From a checkpoint of a small transformer trained on Wikipedia.
Size: 15 layers, width 256.
Architecture: LayerNorm before each block, rotary positions, untied embeddings, attention and MLP in parallel.
Training: a variant of Muon for these matrices, 641M tokens, 4892 steps.
Each number is 500 + 40 x the weight over its row's rms, rounded and kept within 0 to 999. Layers, rows and columns count from 0. Numbers have three digits each. The size before them is the row's rms in percent of the matrix's.

# layer 11 MLP up, 1024x256, rms 0.0518, rows 377-483, columns 64-127
109:451486514505509417519472455575485476448430520484478469488474472589493481451522449500502566548520480533501502515497457495520488515575510559476500433474527561501483463541558523534583522565496536
109:530493517478530512528495503549570446447441456452456456518578556570498498489520511476513568507556448516514503472502530423520447488504563489483517534457420485435484498490545597465561492524501485
101:555528586599480471524506529486575541480458450503519517453419505488508492520453505509518506438542522433466534573471584493516460538507493448502419508490482468472483482543429499499515511459554505
104:480501503554544450417533564511549501475470605499494496508549566544453528429490588515511532477439415509562475549490489492510506508521481558508487499495487461463478572505509451436554486484435477
101:478459502506500453610448481518447459533558524532446479465522435510486484511447549476493452478444472515535451584561537532611557533472513527456493554521502492429460508493491562495478510458508520
094:514420516520542504476478423453520486403569498427525393489477560527467468509496439525459480498510521509511499535553558521462511510468521489537500466484508503479467501489490496491465503431475614
103:556479548534531481510485456498498502454514473485546507468476548440490430557523443496512464474564484557487494408498523437443500510428520510444524457506472531500473501422456441503511461470486471
095:528526471555524458494494495520454592425543490575543483489458520535472566510577470541466514440507534498475449508488512542515491469522416471499478477413443496582492572500455446506513431543507505
102:456433499538478515507491478517548468565459460536506472416515511501478383418464483497502518502536501539493468558493564439513518453561519457482441534432450503547505480532492536529491478527548481
103:534503470535474521490441530473512426474509513460539490454503504508530495453478430498411542439519517478429510469482555558558476611578517491514460459571527529622535423460490489498496526481535515
110:506437543540401497524505537518564452450514459461508472522499441521429502489486524523475522461481452512489489492475487510496503524460445526451535474454570535482476527463498499530498483506547485
100:528499536506474619456540487513537526485502478500509596489563536505495517497505444513542530543504475497537478424529468501566523515555486529534494527460460487441490407581441527474482538473579473
105:486486484576537456528485590473470560505529532545518481440485463506508456575556560574508456493455509522443546473520477515554470499538466501485504519503540553421534515493519593524453528561526555
109:500463452473511524579533548439483510556484472552514504494499496553540487451493506504511533478494449497608533565528503508490494573486512494479480533470443443511473490414464573534502526498522480
095:521498475497565421510472510487497496475447529553466479583514512515492543505489537428579539562452481484488455503568497465522512520433548465461497552460588580554508448493481529483531529471524491
103:546498436458465527492495433553603470416511500484451487522556543505413459472519470474477502469504472466537483484476478509472478507533456494424516521535553568482467539508430503465612541424504539
101:460495510500558518459477509467485431541484467491431506493439532452489523509595445466606407488536531470495504515447562463534484431522565574495472498484514531515512526487488520511564503487538539
105:422494441514467527477476545556531490548491490533457538477503490529452493483535533460482468476501492549503492496539531506493492471535473529491533494470526466488479460546495520577577479443451567
100:478525498540445537511488485456516474450558538510438506406490463476492567461452536467546516469523429530481565576525464488617483504506472496467498558467511536531487457435414460485499506503425511
099:529446467587523486534540492515515507525488492463555496517516487534506540464492539519477540525575476573536472498473556531543517508435529432550500460471550517534544476433486417563567438537504551
103:518467515523471535549452560534480492592465520480483484514511480489455438523519547449462541483474513532489437494496444432492481491493567540531566517508534489458511477536428530576482528460474495
096:531545463544443447497496484461484527549502554515581427518459476549526490557515494509516525474487471517559419495530487439555536441500472568473464545410563571482534582477457436461554517439500550
103:482432523558545426471503492444511507493542454515532597455512519472475523502516499545486508438461463457465527433450468514508481534455441398470549444486551486562574530471503478463473537605487507
103:603509473546497564531495543495539532512498524490529499507537550457466613476481489510492612504485473528460503481484478521553483510509430506459488570513505507559485463574524462487533492500457510
102:518498453491564535397499472497483451487511498556429508457480494377510573442508578481568533506536416539491595544471453532511480524534515508532433531447515504552474492547478448518446537543505528
098:516523476536545468550501478511504473504595449482543504494448553517555478498542477451499512482557538499500524463550535552466459490494473495510478512520454499510513459466521416493502502522491573
097:502518495430579524480418466512547521507479486411482462516520554529375534546487482558459494531597489477463498508525518573456490497514582517427499553500538568497501526475532545544519519463532455
094:528494491505471513545464530503513483442495452484485438517496507472539489540459508601452549559540520504525497461564454491505481463524473464453541551457493507513514511498563498484496421418486557
089:440433553417512513478525498515482520600517494522534485469515458501436466518515494533458546521448404478551545499463493584526507507522483538523579480487535522511502532550536512501550470490543452
101:553501459536487502508486467543460432569560514526447556564532512496520500497501514453494540481501556554447538531489524519550470516542450479498547451493551471476425563475501498478589454480535504
095:489495464480425473558548508559487472533510522391524591501508529541511477493435501491501486508512391465520477546528465508510603517431535499485508531435532572563529531586481450523489537477491520
095:464485523465466443472553519531513542538500605514434510491492455511514460517533470521461506446502537389528551441515537531504485457509503454428429441503496523467517441446482434452564497563507511
102:477452510501491471547534540499544489489471509544539492480510430571509494502525465483509547491486528480540510605484523528568503519493535459505503501496510517512396528533501509538558510487526520
100:468521561490520563482420464569479427547522496481485489524437531468506484508467444465531547469482484502447544497461488470396433510460503496599519515539498569492484571481504503493519474499524542
101:437578430442451576495488553459499490441495517467456592537519482456455504560502514472468529492507537546530566480489479478498553514523495474540525438462521512512504455534453516461549558532511471
101:490424498544384525444523542570514434521478521487447591501609538505449512545473490519507465490489537560517555431479461453482509509462536484481479537466432536493519517434449525507471509434460512
095:499419467532442435455517522454548504409516455452443468513552476484516550457433487413438543439462435503454472477459529550501446540525469429448467465548601529497451469493503493489553542535509517
107:510507449487400479510401421491548507474505492550532492438528492511524479480569495496473575573554420548450524428551527491462507557551513505511495523497507537534423498464491452441442442512486491
094:541455524469580459443499490532539457583531459477480453545455478573487498552480519531462459443443482439482453532565507484545526441518552500445468587506547548599538553492477441519479456486551492
100:538490571517473514467568532512572518567440567509495490481474568544526546455511505510515502555482512471580469456554553517424498523567486515568588432504529521443490580510393514481555450487502469
101:516538530498500507568446563500532558533522468550510490440424560485501482507485469481449447488565437493429487526529510457475525574495445516456536454544443510524392565503496427501529510500573544
101:557508499536533483494523545492510449549511482494477578434546536489574494528505480583475449512556513438582467492464542404562564498479568536509456517501479554519517544458497595519552586513434529
098:481539525396539468472564527479479555492468504420556545449504607513488478481535464539546504359525457481492504556478565514509523448489606529493476512464508469510430547487489527469518479436524541
097:487451601493515450525415481523507512486520525512453464466525557526495511508571498456518503504509480459499420551532543517514497493564489455492531542494414484507455501540446460483455460586526501
103:475485520432479567521540539458545469542535448497488521489498510508460533488496521429508522564567451537539517510598464533576498536487526525482517460477479499482510477527485477481538478573505463
099:476529465477525533505454552525446548549479492516618545580478536475550468451495548492425513458502427515492453542540515493524440539485437569422516453593514522556542515552522524483476497527492449
099:527517487390473567550501435511517498565532515484521497488546499573518472493534508508560536550475526491503517487470452518488552553505432532511570526522453454584515536499435479516504490416478504
100:477505448490411480479460493559524536476459541543553525516389483549552466535520512455482615504568492526538539498462531496514517522517486494571475449498533469480484517466409514497501447562485528
103:545566503521448497464460469494521524505549464501496564562570508526472478437480483479548579455540506466538513459537456497530549528563462581442542520452452532468496530545549439545566473547535524
101:467479554502550530550507526533521430480468505485542493443487542516570545435500517447493551452486535480512538516546473490484512497476509519517527487510625533498500464489585523522514555487480467
100:528516539566516535480486511543484458500470531516496398490532514440488587600495549481565502529485508477512532508557538461541428509417405503533504493502566483488411535466554521527528532513466496
103:487465451458448541466456537535554486550463512470571491528505423446494471483511499563524458434480528488547520510596559507478511532497453452525497481548574506533501554558508485531540485548475576
103:540526510505503477471445529540525462552500547526487430547456514495401447503492570507498485481421526542457493502493517482497502600514505566487508510528530595429521497562461497534537530454534492
095:522511449522500485551549516559508588528549479455549510569554448483503515510538475517447450483505478444469543525514559517489533566499557488490466478462516559479530513461485431418465531467477525
099:541484563478469515512576557546498494511533496502487461434500492551499500457488484525453447509470492465494581525533537428518557501469552452417526532456478527494565501513475464531445443501450536
093:493477514464461495471574493513561486516497485508593528522528584599489505531460532466539521534537503512469535504510584553478484441467501577507479557467570460476490527476467514523438541545441597
113:518489448476458489495486521500512509507523507475499471446472520418541487422535519554443518488554531543597485535492564483469460524451487442491441538439477532598497519520507485558513497518518444
099:579468535523438506467538489467461461489559513542479417490504509506505468451544511571529507493524474469555491556473534608376628534483476475470540510518476588494443562519560482485520514457462529
099:489497504595441449527512401491550570445402452436533457522529492495530523478401574526522555567493529539484563478494488498515536413482501545559461525492483454484498516503477469517507510484498450
095:507554543454447478484544449541588529398421428491515430482528445487529581458509513525507529492471513555495483547448486497503512502512471527493529483460529563507516474514522448438519495465523569
101:528469545523460578470482505568554490529425467510515491400532438482593521399534500463520480497516518438560520475450453492456456468548544484504515499553494470554443453520511511464535539503420538
099:484478531481550529519452450434557453583536492492527556533483459440491500444513453594401539477496526583509468513504465507536481539504545486448599428483476436475529423454440531505434495501472477
099:544486548446475458528461509507519475563573518494542521562557463493529549490486493537564512459499484473528506478426557474526534459472533479507492561487449558530454476506462520499434527493524508
096:506538550527512474515566467510432450530463517525585423481490591511515506511478561521540482367547517512481427545491541485533480526459453453540536467467487550484512596556434537526547505414483515
102:497547545441379477461503457532507477535516486487488475525513483512545493431462504504515539438503493518531544526485515495509486542461591516404488496527525508535511467438490520548504543520519501
098:476548487564417546502473518529580516577523469512431498517511435586493483511525479495496479512483459534508514453441521447557475486536544495540501475502475530593559496579450544557478467382481575
098:495522568490478539585584535518448452508449463509461484428560508569562542521559491486527498422528501471505471526549528478493516484519532548457547450442463488552432528500512499442461538431485466
094:464442422487524519583493486516550535483560512537513543484455496444447501450526495548497505472553478468623534452527462453512451451566463516517504410466439500510391494538476501424546519462537530
103:478510551530527506529529529510510538501491575559527537547521506503539543490511506580479479519454420585491542555490502509412516458449484492478521509508500518489533522510504499457543521497567488
107:519550520466554503556509490502516561550480524480484552471574574524487484488574455445502486546513504402470590516493605418518523494547525502437512473495483539460484480446477441493444546485548435
101:550536603474456463456503482487445534501471431516510501536515557518534588423566513500490516509503460487507514518460508497477506431545526527435523493445538506506556515535518494541493539502514473
100:503563486562531456511531483484559496450565556495497515486484534495510529522458480525504566531513428444497440466480527504463513491464461495509531519499441539508544465561483488484509452535430480
101:513495503499533486533550545520505445533496432513453539554472534472524489544561508469531518495447474487543533552446534494472506485414472573571475480531492519534481491525534533511597479463434504
097:478435445476467586533530604530577509462527544500488519502479528502493471426521436460506557476480455502468548465496521452523505467559551509548529558480549395519444444452452567486512480526427491
101:478516432533494493541499529432549433550513504501556496536501450458534533402367519539555495537522510563437461476542514513534552577383474452487428478455467512525477539520419527484582541514573512
105:487516511498465463509539535524482521553528557528521429496532555487504491438477552601476513426518477572483534417590490459427502509470586422500499464494525536443547515573537488467483485450498530
097:402456464578527488459529493502528558474507538489491510559456503520490477545471537549533512496456487540510511445498505499479493516471560482447515531513499555502471467518523501591558485506567537
103:403507491528475548540453495591494474441532441509516446512522462470496459471493534440516535462541558544525522547436529480517500497541440618497492456496507546505476577523493474458479543492497520
101:495465504567466516515462477456443456545504545439458515492463511505508519486491441564527562506465515491504471444581502497489504539557495427543472523488483509440515575462475458487470534576522537
095:520524511471481515422480519523493564527565444455438507462441497526501484550494431531543472525500478488487465506515513521510536496516533510509520438485563546421485461488483466548544462464554548
100:469461550464480533492501473570531528473486465473565440489511516550538560545472476502461525395522476498469589493537541593469538438507435553497512468511438481507414526509456507470492505441562510
099:513469451462503482522456400489499462514461503476604508554521463489446451561525474552467532493503531477483526519490528572600469520493531502472472489509517481513444499496537493524493458542468527
101:461505468482520520419487540551489440532538518520449514565569487497517464442479551492482453463513521506490454447498461473519530559558491498497509547542612598526566505554527492473514524576483492
103:478467480533419599476484528520506450490551533476440539515467561476476510482563502511537510533427539486495478542506490468481485459545528473476582533520541502496598463538503473557487471461491503
100:514498544532500535548509510486474462516530487481479536466543554480418503444581460458549493390526547531468564530444598412513531508525488393543476461478496419478492545513500393522554459480463531
101:471501498470448585512446537551556409541507528495450536415496520477462465464472514478490493443493447533507464456488446494475494518634528454520505417454491511492486495498435551462458605474579511
095:475476490536476490445487517412450445419543482436536480460474511471466544506549535467482474513464508497466522554478464512434500478492443527511458434521506548507470464534490471497502484459522496
107:448476538530506492538467527498519507475502497506469439513490453607536486537524497503515576517468489511497505535517538480498506451552463475440523474441582498512483471507402485468550551506497413
106:464494512495508552516483528531453450410506504572526611435554506498551540574482551515482516479486523466451540502531463499489475446454518551461498465512477579514579464569434472383508512539486554
098:540508550511472494486513513469497500502514493496483536474551512507506528506513486444477481484523533524527468557602472479444492448496535524434504583550484516514562509539501443491540495475467498
099:540473516509468526435545470508532555534439505486459495506556437491518470526536532470545558566495574486484535537431510525508450475495516448461496503491506464483466524516446351512476516524490492
096:444511521508551477558497616526534531515480435436579513485499484470448418421460523475460510476499514420510533562529503497566537546500474520517516522512467483501386456496450485524466503505480507
101:516463544548477544452517504563509482494492572511477549538474390497508478508442493503491534554460484539460543501478541454560487469575491496516492501525435421502417448513501505545520492536515546
096:518555478477519511492416499478502499474516511502538542530494454550509588447563492446574454538473505498565573479420463429549512476500472530562489471519509489564471486513450506496504435505486491
101:513511452459490519506545452482511475500531474421570527440514485522412540584478515500595467436478401569486489501488469548492457504553473471504535536576504439518446479527505477475495540532479504
100:532490545491454439447500469496562511452451524634468533514530512528515480464524407485452555549476487509505532484547520526538486522475490552507552486491485558517531413545550448471553469469492437
096:498539459503517479596512422510473503500472525485500544474469519489445468460483523552525586561464521459472479530519483535459575566438448548520510437516501456611522475545560522445482483483502520
093:465531533529403489504458454512417490470596501546436580554519548565501475463450503486488489496472498515496549503534555496515479495560517563517513512480444532520513508494494503431464513507517512
092:551475436498497551515567483545478505450531491430557400542462549567469485504573548571513443522485476506433492509526608511536535471521532471455509435476504549485484521527499487538530524483483575
096:544494516515492521448547422485621467482505526503509470486495510520503446500503514426480456483477509487495408391440520518486510499523455476500512473495477544504463457458478537543507504478508537
099:518427453523484492544558496479487563551586482490534511464503480429462570487464583514488484501444464564492510533549567487471567503455474402488504441500451555496450531486450516492454471509553508
096:463461514595499397454433454529425425535445537561550452545509449484559529536479467533491556430448521556476453552516473440464527490476464394536512485490488562531480470443482469479521506474584521
101:430540510480458526554476496484532486502471540513485477466391550515462466363453466543555539540570470506501468553455531459487443439530557512448498449508458495522544494531565554535552557409441484
106:556435479498512488438536521420502540495492447449418496533464483508517541502554499424491544563472506477490574493522499490451480489553540533585495422518492515533500508503520518521517503473542453
102:491517522413513557376470477455551386569533451474584472488564546537522520516512452507559522486515425529459510502508508409516517498511498489429452478515472503484522488557466556626436456500502543
100:535435522466492556500437532563545481521495551452505541400504536491526536521506485434543489479541510531502512458479506489608445503464471444504539499408473520465493480494462479577584456502486486
100:446461516510463471479543496524587520489529503484457557517541501467530472499472512447471506505551495507541557522575480515492474488524516474506486554573479440467529394584518500576490443545517542
# layer 11 MLP down (transposed), 1024x256, rms 0.0519, rows 377-483, columns 64-127
113:544466514537553471470464465505535511482529535522556526501495463487435534544557527544600463514580499550499452460439418436500550501408499496510477492559496474525471566458536440517520521490535505
108:501439543338486574529415494531499487453491547549463425443539494497499479529478532506588437530493494384471473430466490462528493497527550524498490505504463510462457547601478590520522456428526536
098:505496471479542509502462488494495470554564452506491512519484491516455512502480452456456475513441491509471441526569507496497483552467520485510428470517517523454508504522496521564517556505494506
100:533514520565452525472474435440495477534472412551523472454452508510513480549467527480500506529453490536479469510448450512437545507471522440464431490468521376490531520496496496472519539554532461
106:561520555525512540495438516465530419472532505595493548520458567485516474423464479470511449480480505503527474541461489570460501477447505491558491459456484408491528459543470467523500501462509528
100:472520490488511542537492534485436527533486554520547559499463575442561587499579489541514509445445512537506510491435441564548517487448436510496531484505465471574500442459501453515520549438511485
113:501452551539522498467544432466486497533487512368446451485491551436458504449555513444479470520578481499533561486521454488503515486499475497524546456492493452464491562521410487487484449526519547
105:501466523542518533496446501567502400589462536558439535547517522504451524468404489438455527491458481495458549483528543504455490563494554490463513499501517432471494510491511509515541511451464455
095:483560541454505574529544499452519457431461499495390458470526518541534463434525517428567527573453449501465493541511518435436492455493453555531560549487488477598531452429495506499511533534468466
099:429455488516534556497503455493460446508485492470459491481578449467566502510538484529500516495541497491448521471532452550485465528504515565516506455606529437528483501492541549387509452489479510
129:494432469450492450480466555483465492509534500520524554514441463469504526497480458631497479528508454452473518529574515465485520508458356490521529496513487548617524521488503516512514504508549479
090:535518508557521533501533507556597498498537550329470531474566499525425431473466545562398505519460518493503597532516513475494491515488461460457518473463532551511501559455512464439461501518501508
102:502433526514565535456472501472504501422460477447445522498481445516508499501437525503504538474535481499569429542516544451532475587439572527474446454519534444454549416592511500509526498473412491
110:486466459508466530500480602427530496515493538502405564583539478556432537481503502568525498538523542534466447534541464502455485502475568473431465525530513530449510516498504527530513530556562539
095:417439547581506485552496508451499484503516438428533502494545486509547504501515480533452460412538539485473497472538480528463511489585516527540491490479474451491454471529510466492494450498474481
122:495504458445474431474480437417434446470506427528503480504520554458552435560504523588417545504453533461558438491514508470468499478464509470491458506525530546552497422500489435490487494476573526
100:456473453523562452546480517477490451481487533451476475537476517595432526514573459465493481514485522527448476489475507513493478478461475503521490480484538530500521462452447447493508522519490477
108:558464552579526480397527422523437481505501502457506515614468485447457501599476461537509454575519468411488458530448516478450536468452489532510474560484447563477470470472424531523499582479505518
098:456476581522547513516516486498477520595535437462491518496442506457497479437473449545486480519497511543462573572409441443508482493436494473437491479440493488463500510596497444502463482506477508
092:456512533468477455539486527558556472512423498473481503476617531556492443450548470511516530486397548469478463532477501496468506434502486539509543484536412461524539477509476570502472483477563510
103:508542379557560561558444477534465498483474478460530505469509515499515595398571439531519510507492541565518390526490444474526515492519514523471540523491515510527538478515570523559476531519492535
098:486501564508468553553475474515508508449571443428552524511462499495508436525530450532467525501503433499522559486510517527457441440487488469428479476536530480500480489612530568515511419589522456
096:405448447483482545612507531499540456479530496353521490540557470518484454420449481395526490535539436541574509517540558525509502541491497491490490464455486507436504481479512482490521487518493504
109:498552534486556482485499560473451523501527502487433534510496495430419510531528526492501494500450581479537448509503511521544493538472444534471443545468516497503531549523559434486490522536430561
100:526498465520478538570496523479462517508583563447427502425446435502516504536562521510469511497499546478486533512464572523470502508471557496510416491469443483435553396510539501502526547508546485
096:524527530401453527453498581533531464474471543558501561585479468504590501465511553455483515495480454460459502546506469525469521483521475500420480458548501531495498456576430488554504587458539472
102:394477440372521580500505473528512542526497559464564512517508531442476489528555467518546509520543512511489515440472519479472498495522519589515536487603547595494556455505465496461523497530532477
097:496481455399529500480470506498516520557547559497483527487511500489469456521512504493523440473480483541477475518479529484418611526459565517530492514447526519546478541490509413443437477492458500
089:515524476556467541512511505500424490425498470428483462522482540500522547533465490431479516439523552534472478458524531440463488446502574460466424454465519536526489467458459533445431511506497451
108:547515486477525454500537487453497522539492505549507471440477483507454511525503465478462523538477448540472500566615456423479459514487460501565535498543424500546469548465492521439506557529428564
095:521461490522470451425478462533516546503424462401500503528487564467538427493539413524509481557515563478485500505502479543538505538543476493579488569490499500491413572516467511457485468549523523
093:545492492509442578530416526543452433492440491499579449439544561481594467487471490489466446541538457580430538528532566507520454545441519533513510550472577490513488555558453526520483543507528500
102:450440522486464493525517506445545499512474542430532552447446481546559452512528549480452533490487526518554530506473551538534504415502529492487511505433486483496482402531577510490544549434549512
098:528464455482437444523526546504506551428495455366501518510512454466594481509527513467526552509512529620463482452535515472558513454510514561503497489490465466483509488495476490571452574508518526
092:564474546556511491479489477474499488497480539377567517509517569482492554487512539474488470447551543490500459458477526516460400502475541529514522456506486498480482464442514542571505560515509513
120:497488499517535453504458518537544457528468524480497473564463476447473539518455536543544524481511484551527473544507569492516525592499458527548532466485509498474496433490454464529459493423509499
101:538504470479459473486526446447478539464424526511490447517448489511488499490476508486553588479534498543518559523498547378435476550510499463476508472529500517549490447504479510496477480518447463
110:455462554545472513452503534545484567571484408497490484440475461484476507497485531542502510441589507543484503530489471459466516490544594501442535541486536480532526522489479554511444456495422427
097:517503501526494506527481488483424535488487462455539525460510507417515527477412456449507571522543534525435534506489477490503542537488487453541506461514511510458416452511472541465511551465463516
101:462539467526512517478535495548480533474488457571524472480488517509577478535525503458509457514452482507502531509520440511471533498503523483500526533532427523462465476495494493530538509528505436
097:586425514503434575459482475542541481476421583443523436531467523521551491493482558500512506526442463488427489405481513494486476553563529471506478651450554533487477475492535474511478530462502507
105:474495536544496544486480503507475539524501522528510410540538513497417523487561465483495455420422465481476491524469407567503506459482503538526544433528550552517459550548496512453518557470474542
096:431464451458557513499483528504532491498507510408467495443540510506414473516467503437471507509425463516517452525531535473452508505553513526583500462482538585494512528521466512548525520488504472
098:564516484524551499615524542493455461448448557543594469527554508531518560465515514545549494528541408565514580482434476470505514500435399525527536489504551518536524442499527595429512441434563488
104:533475559451569454452470476464597518497491523441504525477508504480492509521522452590512525472507498455481506491501484527439506529437467425489527452485483455551518574514507485465551509507548522
100:546487455528521478482491528514499530460532467525425465505507490467452519491467471471468548539419522523499478489496493475494566470577402508498457496463481502426534395459420466494535539562485562
099:531531473528529553494571499494496414484451510493585511523466496508536430517383541523425528483451482481543529530477536521527522484509507523496440564496478544487497429436447457510568447505505512
099:521455492551521468488513435455461407525446447483530483542496416442521464464460520474457469509571500479491539538511506500502546494443574475474519474462449497507536560492561534503443597540569548
106:483446517434562558514500530543504513511578490484598500465491501500556549510560481465576524484513445560488475530517565554440494548497556491499439474509464468484483497483493464457460507543426556
102:517415417481530509510498495480518526456514476508541417513541480465517537468531491546465495498499448475481444499490498432515472511531532515501472538468496484504574480451492521476497488526523507
094:533488470425503530487558472448456589488469566477474515439588489448485478485534504534518525517513494535507405571496503574501504483457497496425592430468467395534519442547442530485497514516527550
102:510539507488509460524514448503492474493496620457472440517472474529501513508590529578396521524511546533456516506531541594518516442470417441448513435534462501511542511429503521575481503472519432
106:461552483513490476532480542411468478406475484481440475534565511455538501446472457421460523496516520445547510555503477517483516517467499479497551492443445503519507525490574560419562582504502542
106:511517441556489440517506510480485487516481543550483511456586475552493546503427537583504434559500560517516478477485474441509535480450520446476552502557426533524502510458516445497478429480517490
093:458510427522458433518476448427578467509579502480505490449493461476546479537521447578525441457616458526448482501544485500539513409457541473496514444477526478482518458529439532514547533576482469
089:482500457480527501527548556489554515584525527513537537469462540446490476511479494497468524460467533468471474462537485457500478505498521447448476480479506517554480469560495493594532474470518499
116:513464485508441518470407497422527507495522553513504564478456535430524536535517492535433476512403499422497475474529542525438461515539428504586502519535544483433536461549535462565532478431527439
096:430513528440574504587487516497521565464459386550579570480556426494529495500496448435471578544480515518512558517507486425515519431523562409543498510468481478531491453462494462476534498533563497
099:512524546478531522534448541434466450460499488473574444498550447504422502490520436561450453477494477490554525470553538506389485539522483531471579541504476512600421467495448505531484507488446569
093:464390522472488451530514466490484534576561477460527415507468469457481491476437550503472508554502441448535508485552522514470545526489520504534496545513485508479529457433523582473455452543486492
101:501568483450522518462525549517457516391483520640564495530537490460524525506469483498442546439477474539448501480561504507369479535466558486474444526523446602467532536506534488535516497458485446
093:471503506519478428498561484494419489509463503262475476558491573549484478472525484543552471451524472453497563503493464538550483464502490552500472509526465540479446514533551525474532499539513533
095:455531383556576505468484519510487486509485461418514522455480487462476420464519533533432472496476467499492495529553553531461433546473560519464514506520473547466567511488507445450528446534431484
093:462485485514464520485457480519516497445492475425483431470490479465508517497518480508487538569418549439495567435464511517518569517461547478446492524476481495536572438512568498461519522498501499
098:534397553433566462550509513445431532555518459446473427522497472476501445510440464534532507449459546482551497540502426415510488505524511466536525449533525459511544601522515414454482473514543519
097:475477516437534497586498462483496505532493451362508566483563501480471501514506511469542485497483470494488555494498481450503506460463527435508470523459543500440469418487510491368480508507526497
096:535494470517526570529467464519539466483520538511421521521538565442550500511496466495481574510541482521487438548490476500541530526452497442544464437489522520481497479511515532561520509499490528
092:506546559559513501456502466470496482459410482461534482527519516490552522491478499482463488518532541530425481473499462560577500439399475482408478511489475525418612573470524549551559495476518488
105:498545495480466450490496514476530510445490522605445499550545499524514512506498444505525518565531426472485427513504578531462526517482524511542485516498502490561443466569438490542473469570475438
101:489501450449516527516482543557515537551504470481533501482562501490544529499516488480492478528434556529495524481548457493534524521475469456558551486472458528494420508519463524512461490572457503
095:532434562495480532509478538538548460533505461519443501532534472561471462507453556483519489553433526523488451504538456494468538531515473526493514441605478511481538508454520504519541528512441526
103:553508447502451525548480582490504488472475517585431492495499546511489484486517548485520447527473529511499553475473437525443528503587513590509433472497508429505494427449514538468491556487485510
093:528541530494455512532493523495492516504494567519521475518461544518504543503505485519484429476570530502565478481525486429452455487424486470453509489493495504505537555493460498509530518509502496
095:475517491476489555466476460452500522543546539474464485469474453538441556528425550535486452467472569546563493533524518408499477557474500448502499525506492586557490555547411483537509501520542449
108:434374534449510520450453531564549509573462514546464513526482505428514596508466474611550497475466517456506488552508442467519517498433557490490563548538473582526531515499436461501512522564448486
106:496507460497538514514457566527508530500465541552455499428467454489523501513516401596533490549528555454464462453504480477476454455535464475389466486490479570541421549519465501546502562525447462
103:510495547427473477478570489520501510534576472512520530522527495522499442486514515463502490512499506481523552514476515495441471507560532456512446464489541475493525499431549452431370461466443456
106:509492520488534452535466433537549529453486531517459451535527465492505519536455421539539568467457483531494496471486496522503477522498521449559488542526460520484517509526513435463539519481474515
094:539513521533574492517474461493518507504509517438549508570521598546452537520538499486466529525527443496467520595505469502494474539520547501481524511524470473466493481441462486439541479479533554
090:532572425531470493553512488540522552536506485551567432540505485499510527462529452518483490481522536511493454511477425526444525482522486422471495543453466483522468503471486465516469528518478450
100:560521529442548501534485553458557462511539463490482519459535533537515534546520565523465507478498463470578490393533543430470470537532540512507474489467505522568574515510472471496420499439546515
105:499553494548508556493494546587497574495518462423479502498509422464530541495533536514451545538530493521505483516495467476443493450532468493436527496475524517527485466450451479479484519440539463
103:523495461452512481576478524466525518480465395572547520523453581500467462549458461453539427453523491450465587572523494521492420497477478496501512430398476473463507477493491565446496458483512501
103:543516517533457478555444499488553398478520541564493509472545524489445465464432464469578460490540439545499430545484491561486528511433509524474500566510526526583559475519494513589574503502477536
105:448466412501522483523466496427484548484488469556494493486570494548555464457493533529496499557498456497489510541484495549482510489516507610476527510550502533452488453529536495472454441522448510
105:558483522482442537533492447430497508499498481478469541500454560448484550554598494435457503454535502554535575536519456448517466491484549446558500491471444496445474552452490497475551508495481506
097:539461505571450494518486496487457493484435433512536491561480502548536482508513446567498492499548461462510539494514434512501462549494509565518516480433474493519445535481493565504510558468554514
112:477443455490500539536486429493491446546486539555465460520530481516519429467488490486482512494544584522468529493545531493505460530480452483504533542467526513474506536458486475416508542549445452
105:531520464515469462525508480498536523518521515518581520551524493530555503451490472543530459502412499472403488557527473513550462544477482510439530509444534499525462518446485458538519529475528505
099:511519473489518461499518594447460518507481497455466470515452488431514471520452460548450533541473453484519540537480492506489455515514417498559441444498447513529453557461528546442458491421465462
093:490515462494500477485523544440496520406504501419456557532497510474527498462554502526467435554560443445445490534449468459452557540546467555513437466494464515518483432567603529571493466504526486
099:495519420474464552439487476475414479442481528547454449543427521515511523517529527457513492486451449615511531464459461455457509476534505509505418512434466533518531524518530546449550481540510504
095:528477464528538499471551551502409559542488511505495543507542470495429466469512466505486479565526512556412563503489581422540442519499473483506579456473513482522530600456567506490430454512550519
093:541523446534511453468494517516535484532514477582446466486526572431466467570520478495460520485525500486441498521478558539527443510550487499569524524568568510537465436471450490567522483484475514
096:522517394451525501497551523489543480578480487384567463534464453509552510499482492449479533506513462499538470461507498528558562570588509551441532481491531558517569488563524496512489484494514504
107:497473524515526498565545517467466514534533486542525484551511562548486520567452523521574475529503521467430509483458467442496531570441541478499523569553510484532480517487515450563459491463464477
093:508523558468518504448518521541548509491556489469493457499543504575519545504542505459523502427542466576505547489469549505555414483503549477478529499485492517464487482479467478540501520518449497
092:551499488552506532561526589508530447486473463500506516534549481440520431591519531438490541483517483530560493471479449524478549493498529457513488528519486497481539469528503500554534469481496501
090:431486533499528442513508522526466475537471490348488571459577501490504482458503492569470531483560508505522539487491467492495483473484519532545510500481564380539518491539479473469480462546538442
093:515450527531486479552504573500448476439471485499507457540519496491452507513454510536463490533475478483464499462511460473485548431512529516534481531475519560506529516566484497464522482473493539
097:493514473422572519485495527587532445481435524643468527524478527471540501483504471463461544483516548509534531405507481481499501520491495522492491583471472504531528497485486504464502557477484545
091:462504536468516546505515498493498536523572516547415508462486465480500499498531554542467475530527449480547503478461547520455504458508556542480476412480526486492561473488495505511478496518589414
102:459501503449437513460549538470502543496560450513433516451514494511490561465511513404534557544399529452496526487483523484545533502405530422383470529477498492507502555548454499546442552529585445
113:556472472557527521468487435554516555538530473571550486558502512461460504450507492438511458479485506543482573562455512516478442503566481528472513538497494531463425597457484507566474524478500489
096:434488506572556463547508548566480473483515494390418475489510481458463497474523519491449488454523442443508553405488536470481533465473516441542489433483474547489489512432520511455533536533463482
093:495516482555521431438491569498504537451522517524547481435492449566468442507510498638457487489471488452470473514460528552437513529527554510470542458553526446462552450543471558502505521513527515
097:508495533468481538505437589472552502493490460542493485481516496443503486548563486458516528445518566508546536502530525478574541508516504436475520519566524546537525583487463473538467501555528530